config.yaml
n_layer: 14
d_model: 256
n_head: 4
n_kv_head: 1
head_dim: 64
d_mlp: 320
vocab_size: 2048
activation: "swiglu"
norm: "rmsnorm"
norm_place: "pre"
norm_eps: 1e-05
positions: "rope"
rope_base: 100000.0
rope_fraction: 1.0
qk_norm: false
attn_scale: 0.125
bias: "qkv"
tie_embeddings: true
parallel_block: false
init: "normal"
init_std_qkv: 0.0325
init_std_o: 0.0325
init_std_up: 0.0325
init_std_down: 0.0
optimizer: "muon_variant"
lr: 0.006
lr_mult_o: 0.753
lr_mult_down: 3.0
beta1: 0.9
lr_head: 0.00597
grad_clip: 1.0
warmup_steps: 200
schedule: "wsd"
decay_fraction: 0.888
decay_shape: "linear"
final_lr_fraction: 0.05
batch_tokens: [16384, 32768, 49152]
seq_len: 1024
doc_mask: false
z_loss: 1e-05
train_tokens: 284800000
steps: 8936
dataset: "wikipedia_en"
Each number is 500 + 25 x the weight over its row's rms, rounded and kept within 0 to 999. Layers, rows and columns count from 0. Numbers have three digits each. The size before them is the row's rms in percent of the matrix's.

# layer 5 MLP up, 320x256, rms 0.109, rows 0-213, columns 192-255
092:489426480480514475467464483517436503483463443483470498494468464491496510509507472483524455477462475481490535533541513482517552523501502474493481490510490438474501506514479469543530482509470520
102:458524475462512530521545493554501522505519490510507507523488501494497455483516444534487514544512452515521504534520508516491488519527508495501535499488496492484504542487486535544543505501463506
101:493498493512501491472560516480457498461480493488513492540481508496502538511478483509465450470505553498498545547508460502524512482515525533496496519507517501495484498503482507480507487566474493
105:479546512472484534474489528473467480524533545463496524464471480475515512484535522506508456497516491484441514462517503509485508510491484530489519518495531522497501502505512503511506472492512465
109:518507488536516492517527500510519466500480490538460490500527525414511484535533500550492476511496470494501477488509499459539510477522468497524489500490472482492504515475521467514497499492519441
104:524483515495481467478484467523450441497543498463505494547477471501478533472511524482491469489490516494474507485503438533499531507492481507486507490471464526535500471474525572476491497490475565
103:480512505518493442525522496495489483486518539483516450523535453531477562485475505478483515491465465500525494550514477507488517532517457482484510559493530500482472536485513478481470461487497501
100:530543503523493506522539488460485504498494526516503505508516530480513493498486539510487531531511482541487450505493500510480522534498502475533492475515510476464492485507449479531499510529515477
109:479478498489469481482487439497528517485498524506520487465463528496497490507505495462518514518544527507507552506475502490476507489484508460497508493501496476476531499500510493507499475474503487
100:499519474494515474490494556473431526531485523472465531484493503451488480471508500492495512498507472548442522486522472503469511492504512509480495512528512513506500466477535509510487469496461473
103:490467472531478506537522498507509534526505457518512492513486505492505505482488504471538489505517488414510467454522503521516501510515507481457465487482508522506468508467503480508490533529479510
094:499497529502528494485510512507496514513501498543481526462528518486512496494542554451472486532509488551493542490484495527507491500504515480525473512483475483521489479539523503524537482524522518
112:522466511479486523530507485506487539500519536451523472431539507504439545530495499506486502508483506508522490518515482494480526527505514466512511539496483538474507522492502485503525462526507510
105:499499458484436495486476523498492514525495480504498478514528466498528536452480516501490547500519479541512458503481496537528463490499506513485511512506504525473524493496528525524441481491459476
094:509522507451513572518501480454478520534506516503499524513501482516485518468449495489512514486482471562484547530492478489503468479478498522522486491476515435496505465502517502526488467506493473
096:484481511523469487484497493522484483462503466537514452510511482461474523503503477509526529483470509486462495496487509516461481506524516443483470450490501463471529515529488510487504513487480509
101:480488490499488476503541475526565505510495507489498485506509512478538536525490483517535521528491473507475459469476489490515516459516544504469518499505485500482516514519523490555521480517452482
093:525479486499467468544504460505548523482487469487503503528452486517477489470492509525480519476540527496484496562513512498501504523501496543474519501503506482533519522497489506487489479508542515
104:536446480503493487502482540462488520531535486462488492442484534512475488491524467495489483519525494476492494481487514506528476470487493475479492516486500472445495474507527475469493484475511482
098:575474496512519466503528494524526528521518513508535498542496463535546483477472507487515508503488499480556520504484494508489495461525499521476542482495506462511504530486481481514519492449472514
103:501477522511500510495531466524510508485511530515506493473476453531494517520461462499512456508532534471528458470485500503519480487476498457508483563522549475491464479536540477489533483522504516
104:502475509499502507510513478456478496488536487450508482506514529502530503504489475508470470530527505478514491525479487504500517490454584535515498502493507479498470454523546481536481485518479511
104:495537472471474514502487518498511494474503490504498506498501464509548513505456496491512487458541494528526537508487521507519532497424523501490523491543479504543490507507566501485543490512495503
095:482506485495476482542493495456493495521474525487535421487468502474497488517492497499508486516484507511454497491509488496474497517511516482480488477493515549497495520518451501529521505527510467
104:467475537551501455490515485486498515483482494517502509525482523523465528514484510487495480483470479504474508508467459516505527458526513502495548488502548506541499508502480495479511552509476502
107:476506484498550504521474508527470478486476530486462525499509510502507477500498558518481524490494475507504482519493520561503489496520455523486511454515529503474446517530513513505424552545533468
098:478514508469503512469494522484520561497505474511518498479522512525511470515477490516492479479477489472501508537512515494459482495512503529545534479485478528506486537461482533471514459525501514
097:538468465485488525493526498520491486495495467512513534501461520516485486486568470505461490476512471457473529495475476554508455522493516486475452532500489513472481492478509536451475448513497509
100:473470506465466502494496479560524507523493473445496523519516513495524457475489449499521475499471490480508502502517449452485474484511473469476501480502535500485533526515495481516541514521537472
103:531511512446532525514479474501503495497467491482465530526517528505470499499546503479518524512516502460556485481478503476482519518495484498536489483544516513492500506485489518532478505496516469
105:502548475479519505492501474494505466525513521496501459521519536494477505503502479491525463509488479461468504507479531476502488489465548482490500540495501572472562536536500467464507503513508470
102:508484491494491502521513481457458504485458503460474497490518527501496542493467503478463501515496509509496503484493503500473483529472505497513488495518526509491510525512490526452476503475478511
105:486494485518516472468492523436486527508466456488497470487488532482531512475505500525485466478489496510551492524541511517510494511463446488506473530506481451507540503560520511469485478534512512
096:498511517553533501472540464518537512494490530535482493543539504499516489463530525542530526478483498520515537491516491470539477506532492511510575500500516523478516467517489503525489490541499468
107:543476490494492521476526498518523493511492515521508520501494523479550562504473489484499486441468529508475514570482502505535486497476472514499479503526509502504468468519534482503462510473504530
101:491487502524482482521501503504488546518510464476447522486523503475544474459517470468496481507472457519503516541525503486549544466528543480480535455484536451499512502524523524512500528521520515
091:498482515516498525519465501496543455507530482527490487484498508517482511506505444506466513472525466503492489509464501506532444548519504481514471459515496536552504491510515466509496494498481503
100:485481473571499525484458496495473505538518515489516504518495497515544474506533486488515506502491498502518512535520503520448503494461467554509468485461528493519504477505538479571472488473518462
101:469538493500517492484495522488562491495514473539469510460502467569540520522523497488460490520495488466485533504507519454506514471485538510517492498523492499496505530498472488444480484491469493
099:511511455495473529467493521474495533499484473484460527498495463480556497466480498509510516504506508490479482475520503503486470516503491481509497535465471505518496510533468492524517503529515476
106:493449485478501509505496463508491450508533545468524505515501509474471488530513532552498507470518464518503551500502468465494512497508508501515470466540519494472523514485504501521501488489460480
100:448475492472492497498520509462497464508531474474487478520515537493512498521536463477521499462507490519522530534509515542479439524481496541557473477503500493548514539491516536494544527496512485
099:523494505496511514530505536516505469516489439520487541492497484470503478535492510484502518490519459481536527486503494479521502488558533484484494498501507490515485503478492469470454536517484533
101:507506489496476520519484441498460492478519516488495501500505452471502462481456494483494513508481496487468465498515515511491510525497491507491491511526540433492542525507494530494495524477444456
096:500455480463505487469473507493487504500525511479488510527536515489531504516518535535501490459492534484499500474485513475512502452488526519520503489526480454555483487459547534498443527456539501
094:481533525511436468487486521487543515505459461455481476475523540511521538483492474554516503505517499471490525510572488525508451487489500486485506481471537539473533495545495514514488507505499493
098:471499452510459526461489557511490492514532480538534481529519554500490467477481501476475490492479515519490509489508498484442512531503482526485539551506491493508502514489501476522525466534478467
104:488485488455517484444487483514469500529493455475512569502526484440518464491464489526534465492479510538512518471493514469475519498509518467473454493481492447444514490506478524472504493524488506
092:540486480536487494530483522492534516485451514513507514499543545511522502529504494512503507514518474516515526487486533459517499491473567493565496525461550528495491503534527462481477515513550444
098:485501529487496496485474484509524457560493526527462472561462466506504470509485521477466485510515528495492526479494526448486518502495513552491511468512522520504464524483514545497489443512499489
101:486448521520531495490515506483442479513517507541457466461528510510509530526523514492511456487509486472496566508520497481503473503485488470529491462510479516472523472568488485509478456510495532
098:500521512522469554516531496482488493539490480543520474482476433542482514514532560506469490567496507520521502530513481496568503522494488519440520440478537476513493502512511466480484464533528467
097:528478491499469492532479487501466509482487518498539544482491484474500501462496506512468526485521519502486495498439496522522516477537509508452550485503510533513515518511512444434497524453484502
100:482499477516490514498494481455513537521476499486538492492503502492496502503514495545485515494469504546520503536444525491490470504541491491503495490518489509479456485482440493526514487500458535
096:494537497511512547504504428498515473463487506504459491494507470522514500458518500513509486536509491500484506513482517509479501480489504499497519501494480433492477519525518485473544445500479468
094:498496473523519546523507522496491516496477496514472511474455545486513490506502494486477464512456466530472498480484497507454520484476508496501495462469538560487513463497523528513496498525522530
093:507508510499479511500512496494510466510530467502445490501505538540454500467550469496520441511551520544553519504480516503465525465506510489509521521483511529453489512480512476506503496503569471
095:492488484499480500481507510532521533531532497514508454464518462523521488495469494525486493465524505509517521480552518516509455494488501489493522525528487548462517495499510530534523481507491515
088:488482512499485530490523523497529544514478481475519486457473499514509526474469501444489499526490540467470470501465518516498451557490498492487553512503517495448474495509486497545493505480488480
101:443501537516512494473459506448518523493486491544524552460473476477506504461529544517533476476538503535525511483473494458512453494507446524492505519516503460508464481493484494493451498488514525
096:480518528544522488581459542465499505518492526526526467459488493460480506511547484503523502518471557512477471498514468508528492486463459490486479481541491496512482500461483568508472513506493485
092:484531477490498533497521468506491476521495509519481511467474505423512472527508480478509509500464487513490433485520485508515458540492518539483482465534511492507452507497507512483464514530491517
094:504540486530471511496465538500521483539498525517454486475462521543500499525547501475509450494510538480512532470447500486499539477497468511526507482533486504504530551513526533484466521509471499
102:517481493499508566531531499504516505516496494485511466496506478473484502490486524464485453531516476511514433508535486488483490488517546477513484494511500494538525476484540501530510531477503531
092:497512528493473504484522512483516521489499463487512510446495532492520487507514525478480495503489490469495512537471526508489464513441492492516517519489534495499481537443485525491506504472508523
104:509492497539512518523489508481482519471486467522506474519495536472483484470501476486504447521495466529519446495529444445480553543514521545513507519535484507478513449498517509463522476518508500
103:531463476506493514509493528543505526477520550465514492480497516495492478533473480491524500413522496499491520486444485520487495469531503528501506498512515495508515479538531503495494483476530509
102:413459533478509480467487515490477510555480477485493511462501516501527526555509500520519472485522516481502524534474514523510521514482539492476496493491503487508489492509505478524459523589483516
097:503537527511509512513515473478467499473494514537531491454464486489478503486491499487531512493479482480473483493497504510453506489497519481515492462489490458487473484496514526448509505494486518
099:554494484462504531462457526504463495483492490501510487476445465462517511482485506509479589512494441490485515494551533473475502510462462519532515521576506533527544509454522517532479507476481485
101:482462524558536462512519497478517475501464520548488482475481518530510521533488533533501521520502455477496573473498457498515501471545492503495479467488480506543494544481455450469500472446472518
100:538496465455504482461471520540467485493507522481514535481479501516483485477505484469495564412508524474522570515489505484557527528587481546502501517518471477524461470536478494485471514481505532
091:504459457487480481514504524522476489494477516488470460512509455482471461532495518475514482462471497532510528501482488475510505489508517477467432503510502539528482510516512473519516464511490499
105:557494548501499476530490524476524505478459470520486477481493512501499520494519493534503508483525489492507550503488494514525525488499500505449460512505523502474507448518489514468467484507517453
106:458511511513462476504507518491499492508502483523512505464545474554484507448455488495467494479469539480496497499495497528514494450472526451487510530505492483447484483478519533477508495509555532
092:486477443489488459479483501487460483483467492519493500518493437500517508506484495490515492476495462505561508520495459499505555526518459515460498513478466512507511453518500506496510492526518491
100:482449486500448493483505486527537536502549470487505506490455498500496498519544514540489518523541485511466474521500519510512462500559524490461494481517530505519507528462518497475559478521500485
113:450521478534480489463504488551510457459463476538515509491503492458526492458501520507516488529517511506491451465512431485507462495505485487512476484520499487556519519547507452492513463506522518
098:472530475526496492517519485517517465477504501471480510517527521477536496531497525478483517504493483530498517468488518502442527458474513550516513470494470487546516492494503478450486461565448537
098:509479508489493499469465524539452493524538514472483553514493484518461501522521502485490510529491493474497554455512508485468532506453481513482506488462517501494509503506476481464483503472491478
103:477513500499482470500460501511488529509448483542545488500516496480549471529459504510470530492503536523503470496494480462489487515546524506483525510505504481494461471501466484499510462522477513
105:491502499501475499528490510512502473497468515494464516482536472527504481498481476517503554461538525487486536479482478538527510500487512516509507459496519514499512494460468486542465442509505465
100:488481490540505503500487494518471495521531525491530526526500475485498494539501457465481517558495469496499535503510495514539504509488568505525503492506517505555467476537489490556501532484497442
104:512499512502527455482548467469494537484527480494457493522498492493463530503499500523468520485491516457497492538569469537463475493481519521478451467516529512441516502513488510519480477501519457
099:465494499484504479462500501507491527537524521488531455490478490519501492518523476494494506505552514468478520496524465511506501503463481528480512543510467496516469483494509558485547482500558509
113:515525506499471488513497503503449521466506500512486484493466503463471502471517542503517442467503528533513491474483462498507476486508513505504485492470486465491515499488496495503532484456470511
105:493525475502452540508523536511550471525465493497484513481483498524521487497490487532488480509501519478484482519473490477486500494481511465529498491505498437523526502470472530479562507439473506
095:489511494533478494560466489492498531522538521497506467479503544492498526521456488481526519514509513515542502494551498503521519522507446492493509514505513458515477497462529446509416521491507511
106:526467497508485503527463493502457518488506529504482526545523466530508490452471468482497524520492502479524442531541488484468519510491498526512491484473472467508457504528497537513465518506498496
101:504545513505496478472493475547500482488480496500505480435487508537480483516502491496551465505497485498513538538486508533513517497487467511544491491496458480511501532471502516516498499489496507
098:515478437531460521497497484505524504490538468484500528490462442477451510475499483448536475482470487442497475509492515471525467482489453482474451472470557495508478501511495521472505519485544453
102:477509479482523482512504486511524553489502488498466504502464447508538464530521465467521526509492522471533508521533485487503477517508512562467501514469553508493499474522503460522480499494478485
099:509500538496497499510522501484536511485464497512512473485510551478506461534516535468478511521569493522549497419515538482524509523549494511529514480512491447519434514509513520491463508499518495
104:498498526487466520466484480519507518456484504508517456524517507445481493473508495471506557523515480482504521529493518478499500529486503523501504492489499493507518474456505514472537475487495515
111:495511487490482517516435478531549504521550495492506527496539491520494473489473507514517462520492450506525501492493491472474499490510494535470501486505486497493511494550436510488503512515520504
091:458514451521537510496484515522509458488534478570516515522505519493475515480531473525501509481512504510531479511483508478506503504501483474512480459520466470500521503470493457452492560447489510
098:518488509503502477540543498485461459503473462502474468476461498505528526520515497507480562443490488424453506511516529468498503484513453486457480474470504493557490519498509507565477428469510486
096:497517482481517494488473459513485458473468494499514524483487525530480458527518570499515514481443477452552497480489454511499477510497567471482532506494541523519473566511510495487499493514496511
097:484528508494516496547462485459470511546508469490545517494494457512478486491466527480500468535536488506460477513492484476488507481536497526478469549502484510486492514503524511500480496431494498
100:499491523495558483477496489520485438500530491472526536505521498482497481520517515486514504517510472485487493494497507499444502466488477503477477487440464470521502511529480491497499472531468470
103:474510500478466457512507481498544528453466520535508490489485517483463503514504488503497491468501511542530473507490553487507481517522542530539545480470474480465491479478475519447546491482500488
105:505478523522541473500478483526558457499482492500504479477511494551515474487536512528501509483513513480514513509511501516511505509474449450501464490453512539472521496478500550476459493496503463
106:528505537516468515509516472519493515474524505460535519498478453478475485479517475476508505507524472497465497511503478504526482505483471463564459526490530514505508548506475510454497489458496475
099:525523550524457521485488487483509479484481509498496524500515507481438540466469499502457489505500497461516518511491525523484559502528482496511471509524490525479517564495536468491502514478520496
099:457469485486480499532499518501497480498503496488522560516499463510501525539507505524480495529505440447502484503449522474517522505466527505517524521478504534484484476504520490509528560516488543
099:493519502495485485501511531519495504502510482494509505541509528533459486496491466504484461556483488500453506498515525536487495547515525485492531507530499528477512478500528484504495494514497463
106:480486517542508504462517509492515545507547491505531516479498531507520512496479499495502528531529487499512477506513513540542493540460505521458520443506538464489491513486488518518464520485529526
102:511475482471493479468553539519467517463474485470480553551496508484446463481504494485513522500557494533494489509490513471480523518515530480529505468517486518523514497452480512502483475526507521
103:511533431515505502485520536521573534534460486478463498515470533535482519483528510475465474464532492491505477535497449484493521488528511486474496494526491471509496505533435520482512489480497492
100:520493510499456513508470545520530494482535513531518542502492543471530500487509471497569475470507507478479479481554517526471480518470507482465519496441475508546494496521520511559503508513457474
100:551493494490504487469486510483533489483494510483491500465500471538486498499554458510483533524425455523512508481469465520528509507503493515482434533486490528499496520537496521529547478468489527
101:486502518518536495517524504449491513527511506504481487499478530505496535487546494516505515464505450536470518522527482502516513488467480439492502483457506519493520477520500514458475507472427493
097:486491520481505538488508488515564491502490503497501509460494528458535438499492503514456513490499471531495529490487520489519512483543469529495492475512523493544538514511516455536439529466498494
099:458529484476490507470502502522522523496521472486480505472447490458463510502510484458468490510501494557506505472514501519534494533496510523527502498477510526499464521519528531449554507496490501
099:498491486483495513489495460456505518525526499528490522480485511502496458543517492463516480501526523504530476543501494526481483491490528493518503511487520509495491514489513501557478494485472495
101:551472486499501515517485500506474473493486487489467504496496531459525536489492442488520506457571505493514511520496493519491492491468484499515481497505510479506480506455524479473523460505519511
099:507498547474495443523527542491500491515501494503512493514503534478480478471478476485494490552505521494506457479512494467502521463484491505473509528452534477521526529448486463474515508499499466
104:509467500468493526494524517560524494448486453491505514434490478521474509466526476465520489522481538488477521493519514563495471500540502506440498465491489501466481540508513514530531507494500520
096:479542515516504496511501532515503514499468530542487506533469488503499527537507509536470525485514491469505475459515436505479490495507475470469531479504460509490501505502485516451490516500511512
102:481459504514507504469504498518494551503496521492501526500508527494491508463501504430519519509460497447460492521526467510482492489473517515502545465519495486430503540523534500529456504502508488
102:462505518483492502526528469537502479481517478540511495524481529534523491492481510494512505479496516488469471520478569497498538527505450525528486509528517518472468510481491507514481523538502500
094:490481516530591494503524479489477526515536504547505496493502519515495496507513521520536477495468482508468441556493474517516486499488512527578511491447467516474503495476489438540569455468533500
102:498511520504513513481461485522499509499514474491501467517433480492512527546507514516517497481481554491490526470514517510501569508490477519548464479530529437488485489525504485480509521534458520
093:510470521453509463501485527533513516502507469507520526513474481482516470488501531490572520487474545487513513516495580477538487512518477499548549508458471479495518521451491467514540539560475504
099:526461507487492533501521501498501502457486535464530537517519512473515524521464555512490515489489447467480520524522474522498496477494483499505489533467513479489499483514512511476468522511502454
097:471502460521486501524511493492531502514544530482530523488494460523508489522485505524458456462515484506512457523466481557512499543512510512484483549522544480485458439509510492505519500521524503
089:530484475466539516511503497539520517479466533517519534506528474487471494494529559482464532499493477557512478486473515514490499467553522482485515482465477514451468532491450463524493463517497522
090:495491496437502512505491587498492488549504485505513517487480501491511504519500528486522465502496468483495501521484489500485531482485535515494499531483483471503513452486496512512491505531495477
101:506500573456499498478501495458499517495464529505497501518466549487466508479471490479537486435497516519486522500512509473469496466463511533517467488487568499482514504520502522476450512490489455
101:521502507489463494505519498503464506480451523454458505494455444528501494494477520486467512507468468477483512498474500518522537499494487474518539557554551512512500540497528470543482523540526471
105:497514505466510483504516497475524504539490468478508493541531523508492493501523457526520513466478502524527537495540524516500442527493468497490443522511508494473499489523528541490498476496495473
097:516459497501506524548493497489469498540490481525513490505539492481504499487515492513514504471515479486516473533505519522545508535528537525510509516528517451539521512488509508528501476510493492
101:505484510493508489569488491529504502523514509453531501539490494497486499497459494542482454480529439473520467491476527481492528493473540508491498509511479504493524475486528458471493549496490456
101:497486549509482544507511498502500498468486510501470495461511501496509529498525453468491505545487534464484495467473499546492522476461493439457489509485507504476456513510500530500506518478483448
099:491449550488530507509515520510450508501514489505505459453486530505508507513544496494488417484476466490538523491491461480512487519490465492542530535512510540504447486521495470507533473505483496
099:496481499512472492482458473535483507454524495503482527500456471507506519520510495505495421499518518465503533504514521498526532520497482462442491477498478494512485474505474487502465500543526459
097:498468493464444543483530470496519483495535499484496505521511518530462469525455490536496508561503520456491505490509480482496483493499500425500487491512528484511530523500529477489546517483495511
102:515511521512483496530507534515529540549462478453492488501501507493526512513502515470505486498488501476482457504513508550511506519514504535520483502505512511479447549474502515524494509458520467
097:508498520526468498479494479550482496484517504491492485497512512554530506527453538497527553468484497553473462486471514483501521474515473497531505488468477515567538480488489460455495534527513499
096:495488491486495512468474515503499499513519509499466498515481489503476467526571509484488481482446490505493525513490534521505467473511505477502470509525499520536470484511498526531454483482519475
100:526508480523438509501470508498501581507461494488498543493498481518474530475524502525522510521519486452477488474495505499490523523470513488483488494535490470525510475528440461490523505484530515
097:521509493514449549474478475481513539486549515492512480570479535456510475480496438498472508468439492501493504460497514517544479496473461524467524496495511509528503485531480524499495477455541505
103:467495473513488526472522508595501509517499507510504493530472455504459479508501477489531483483498460481488481458492510498491510551493517505488474504503481452520474501524503483459487540513509497
103:508516523478502513496497474459472507488539498451484522478536530473483501512561478500497488502490473496444488456501493474480526494525488506481491506497479531508539491499523515525491514510464497
098:527512497522540502577541459449503490489540500478487480504500505454478526507474497515449512504514496517469514481476516420480511525522509505532504476560520493466483496491462496538469471462495507
102:494526535475510499509492444492523515508496468523506501486482516494501479502522501478486541513497518522459484514518483485524479499552465505492477477500509519509528518482544473506495514469565470
100:480482506514543476538544509489474497481501455530484495466475503465479508491471500477511502472525510487492543499437558494534493469470489505555501502497536505483494510529528474470546508505495496
097:515492487499477543534504480541481502467524535489492485478523509508480505521462502555481503563522489476492498511505484587516536518477472517521508473495510499506527517505475529521511500493524479
098:551454504493465466443502472497443511505486544492519526477439497499523519481523511526492540480500506506476513461481489514496512487509495482480511447483495492475456519521537484497471507499529484
098:477488519587524490491476463482457478490493516460522517489538492508510469485495467502487488498473548501519522470481475488496506493502547504454514506471474535523506489562482476506476473466558485
098:487514494479497472477514519528449480466472493482450502535460509484490551493513501485543487507537516487547502450511519435512469490504519478501502495517521515505518520462476513518487498533511515
100:525449511494508483530500547493499498497488521473522498516510550493461494453513489480492471471477474507500496493509513503481474461501505478490472495499442524508487479471477513486525481480549489
094:489487519513514527520488476504485523504469488550486548508494480523487514499489452504531485495517477523546522471494501527501490444503494448521494535487509522516525509501513501483441472542483478
095:493496479481462484499538496508495510455490466519477508492508497525491523499537494505525501512513534519520507522504518506473495511508495463555552455478468465514508495456484450494507486489501529
096:495530467516486489522513484481503495473499510476472485505527481471514454498494513513524477515476438477533504534450512529480484495504516437494495473498494521444457545479484523525503486528527453
099:481472495542465455526514547493525485498513492514503473508515541518491558528445470517506521474488488462511494470494491493516478501457498518514542501504499540477560472482512474502502536499509494
104:440462510505440491515470476526523529514491487583463503480535509489491477484513521507464493489455520509516510547503501503473518534498524502485497494519519517521478438458490480538500464471505480
102:485522490501476542446534433475506479518450497512498492500497531501508522512505480503475538568564470521473483498533514530492532492487475509488496536494512494490500500474458492486472515516471508
097:503479517502489494523524448497504524459535495519509496464511540444521464440497518526545500514503515507522489474529494526524515499493495456509495478520523512470515527511488484514519482475483505
085:519467504469448492485518491513518462548483481495529509520528494503498521491503503469496484477499524498479512534482456524511500488535509556448466471459514475523461485492485516509539509533486516
096:521534499492489491500464484542494495447500490500477485467530501508495496464496523560506502453507474508533472505484526496458476481491480481537539485476470504492500472490506536542517493492514489
104:493510510495472487496477542466490493557552482517508543526462481480531499500523541508467503473525522487516489498506505535525513504475509549467534498469444474487537474466496480502536519511522530
094:436486499474546468513492511502466469520494490482553494560541447474435521511519492488477490559475511482506494513460516523484534471424499531502499528461504526505506502483493513455536484501499451
104:519427493501511505523470462496465541513477462518508478436469530527566480480453534466523520560514478510500523503474538513484495505539507500525485472441496485472520503477494499472496547467512445
103:491524536483497491528523519486528510469495461485485501509497503483539530511503525504478480503529466496514436516518539491501482523516535501498506468517525486509515504518556479484510486515496496
096:486509511477491488498527500485486524516501469519530479465514539470501510508505512471450482466523462470515486522532508516504489510466491477464512502490519499505499508522485552464484472471508455
097:468531464477503503506529507482511496509493461491496487461482486510526493543526514483504456504504516491504473516537507500465512490469481457463537519480524489477532490499533502457495485518533470
101:509481543522498519491547512450504507500532532483514490482494470490530485516520488530526490469511522496502451515503518515504487470513518466491468495531543534489500504514540497513518522493474501
091:517506532533535526496472483518460448448512514507487449507504541498495441489530535478494520503539525511502522479493508555515500536461507470494503477517471516486494502513533517486468543480523482
106:527525464459511446487487506502490524457532528496477484475541544482508533478491530556514490515532528558496492512465502527502489504483497534511490499542486473478555495481490503508456521538505499
097:493490469471524415523477454488523505479494534485525490529498494550461493495490465498493492501572479525507493485514463468499458472490482479480482491493492481500523478478498508508467528471482463
107:478510531511505492491458517457522439516523514493472493511527495499497502511522522507492477515441506492497518545472546494470495478500502483484520509459521485450512502551508508507498497474500504
102:474501474495460510468495491487479465436516471480522482498571546534542531467440452473460460565487497501465490536503473477490480548484462503474517523522518508496520526500504482471528514471534476
113:484484505503477524516503507523500514537493516493469453486483461464491505529491493537474481522507466501474528502483504539527492460538506462516511455456522475486474468498513486518525484514459508
091:513516442520522503498514520490458533509510493483479464504537492510488479476505496545504518534490459532522497488491532511500544480480471456527493535441536522492490460479501515510495496447490501
100:497541500491510509516466480473533514506463521496475513523497555528510488492454549494491492445530544525464490483478496466506488553488491510514528499507520480500554500467440507531480494529518486
102:518516491525512547557500440469516448487490497487425532500525482497465494493502472496483478527456484518489506491497502493537494455491502476551492471511538523464515561497465452537500481491498468
094:491494498482487532510510475516517520517566534506475462506512465475513488497532474539489542493514523494492497504525485460507566531490494507466483488518508459493483524489476504489447478470431490
087:506503500514491536486468479526528489512486504529533496461510507506491526493488495499465518517483502508478509483509473531521486517518509481487536502544479544481503507450491531529542513505521473
098:480483496477503460460487466469501506575507497542472489501448538465463496544485485531521503509501473489488494495494498530516467512520499504508530492478470534524507515496511440484538467509490442
092:548528469481488474537481495485523520478505511545489513488533495477471486510497487525513531518499527525512518500476527507495494521567515517510497498572467480544509499519472474489490521488521487
106:536496533439505537468534461478449487494497501515517491499493489521506508477527502524455501475524519521493507541557552478492502509489486536517532518531499475494498494474517525501519530497508483
097:520521478492511490517495482469522504508490480488469526547510526484485524458470472521506454500563504501495478434525481482480486511506537509492529508436511502466521476464499499530507510516525508
101:515542441493530493450504539490493513485446509511506471552474461503488543488510488494536528508480505529516520491531494484527503548507497507534501479493522483546500538510518524490492455482501488
099:546459513512505513444494490483488490512545464509490529493469522543493457507485514512496497476505478488500515494562485474480506546488455519519481477485485569506524466505496490540528468467514496
102:523466488548537504476474512515552491492489499533492520484495508528477444464515505508526483518495470458481521522470511459493515521499536466479499488504457499503506525506483485506545498459518517
099:467491505443526482489524466475494530511536531468513490476518467480550500483564501464467497498503516491530513520456474503502509490474491485523494517472466520527454453553503508468498471504457518
101:526512530526526494523483456481508488516529465519507486514484444498511476511457541517540468499493536523498494477531484539525479497464529517535547510529500469500504520527490528525475501536503531
097:505493491517487518505556517485464557478502460498553508473535462495509507479474492504503502501532500522485520465540482490525482509533540502510492499480515473477510497519510483509463478455469514
094:484527539500534528480503494537525489468571518512524493529477485520486516479513489485509515468527504531512545492516506530505512492545488484506496484519532490500478483492547526529507509501515522
093:502486474483493557513476505520519541530494530494502467502505483486503505500499494520512504512500527488511496470543492537494488467448458541522510493509513459463472502522512518532518499511507496
103:450506494516461506502489532585523544537479538494458526494501513479562506526551501471512542515503545469517539471470472510455479522491482485493461478509493516505439509489438551501502524474470525
101:529497524480454502510549491487523501516547505525497481485493520463444480539520501502487489467485474523508519510484517524524471489480476497495539532448497524530457530468482489478475491488464524
109:468493517555514514491479528498479469513465499472451505494523479531476493482496526533508499533479501552507469498559505510490486463553498517486549477519492502513492533473488523506468490530518538
099:496490513545501452491472495534469475516475536519489539471529499537420537510483527507524488489509482544530508471463478475478498484531520488492526494532450493476501503497522484504493479497491473
096:492529533529501480478464499472485519478500482501556468524525488521478497480506520494521534471482536512518505496486504507452498447502486506473514485516527477522529449503478480502519478522462481
103:472477520470482525526518489490484472491527541489491540456504535486533553474525495518501487528508512493526478519492540543508500506498452542522508466503478504520483549512492507501531509526489494
103:478479496545509504504552451513484534488465492517452458507472478511496492512510464468508472533520464490504509437523472497522525522533534476477469523487529535512521508502542479477509505481496495
099:518490478458481495478468472496489477503446479446478527497487479511521495538481517496533502498517518502490484541503511490480472520500524493494465510484468462522511464504489510516471510547485451
102:512494495481499470500471513493509466478492526496547505494480534500501500495490504465527509457483526495483546495535539545466525494500510527481517497463500515523526524464458480520497454502499491
104:497475533513487491505487499516508525498529521512467486475570505470516456527525482528504472496511512496520527499493505517497454508505503527517513538482465501466513516474499459509474526469519524
103:520540548462514483526515492469503501525551485534524494496531491495508492555555465453521536504505517508500517531528490520531457487524505512521481509516526508522480501480498509481498505541483484
095:481487470489457526515511500460483552505519494548527542535481488483498502475489466518451494504541498453466450536487520558551490519481492476525515514522521519537489496508511496507502515454432532
099:499498526506464496500467503494490458531491513466497448459504503490501492481498541548497483515506514492538496480558516471459538441501434480482479508486488549501488485515524492517503485490472472
098:542509504497527490547499512542499477476511501505532469528525530482471476443474489492525504486510537538470484522546482478526485510495504524456499523493496513510525473492488556497494493450516476
104:501508533514508509528540468513504498520536497536533480481493508518465460503503497547453528474504484479501494432478468506478489483493514521496474483490475482481463496512499492475510484492494531
100:508479532475465497498467465480519513447483492474517507542571507512482536494463503513516546517523534527504535480467486516513470545451480552501497512464522493495539502492493476495504500516473475
094:524482495467515530508506494489461529487488504497517475533506508500501563510477486482507494473530513483515528490494488502424512526508507500507465479521512501512482507535510511498457483493460464
102:503503545511524485481534472493505471530487523501456480505477492500509479475482445548537522498421455464507505489499534488508473479505517470499500487519545466503494486490485532480494563524488509
105:486438509517503542545503479498506467494490519427529511471520459494529509508498466528500510498527499492482475500529521524490522542506503459483497457465456515469465538510488487471533484481468523
095:475491525443506486469497489507523536479518503492458537495486495519480508468527506528481516503489493468515530448494515549552467530512493500481511468522518514475503490496536482530486527473461522
100:475501516492450496543517481539485492515479472498533519539494508487489504550502509510470479493475540500574496477467491495449468493458530479506532513515509524538535483508525509461491504496481514
088:503498506527529516445515450490558465545457501522540490508492512452516510475552535517495519494492485520459500509526517499477495484499502533480516534480515513527526512539469468521484534496519492
097:540500544517504481521503557467494488484506532533546523462491531492488486498459478513489481523481517492493514473508487485471509513518481510480501486461504505538505570490471508476485498508562477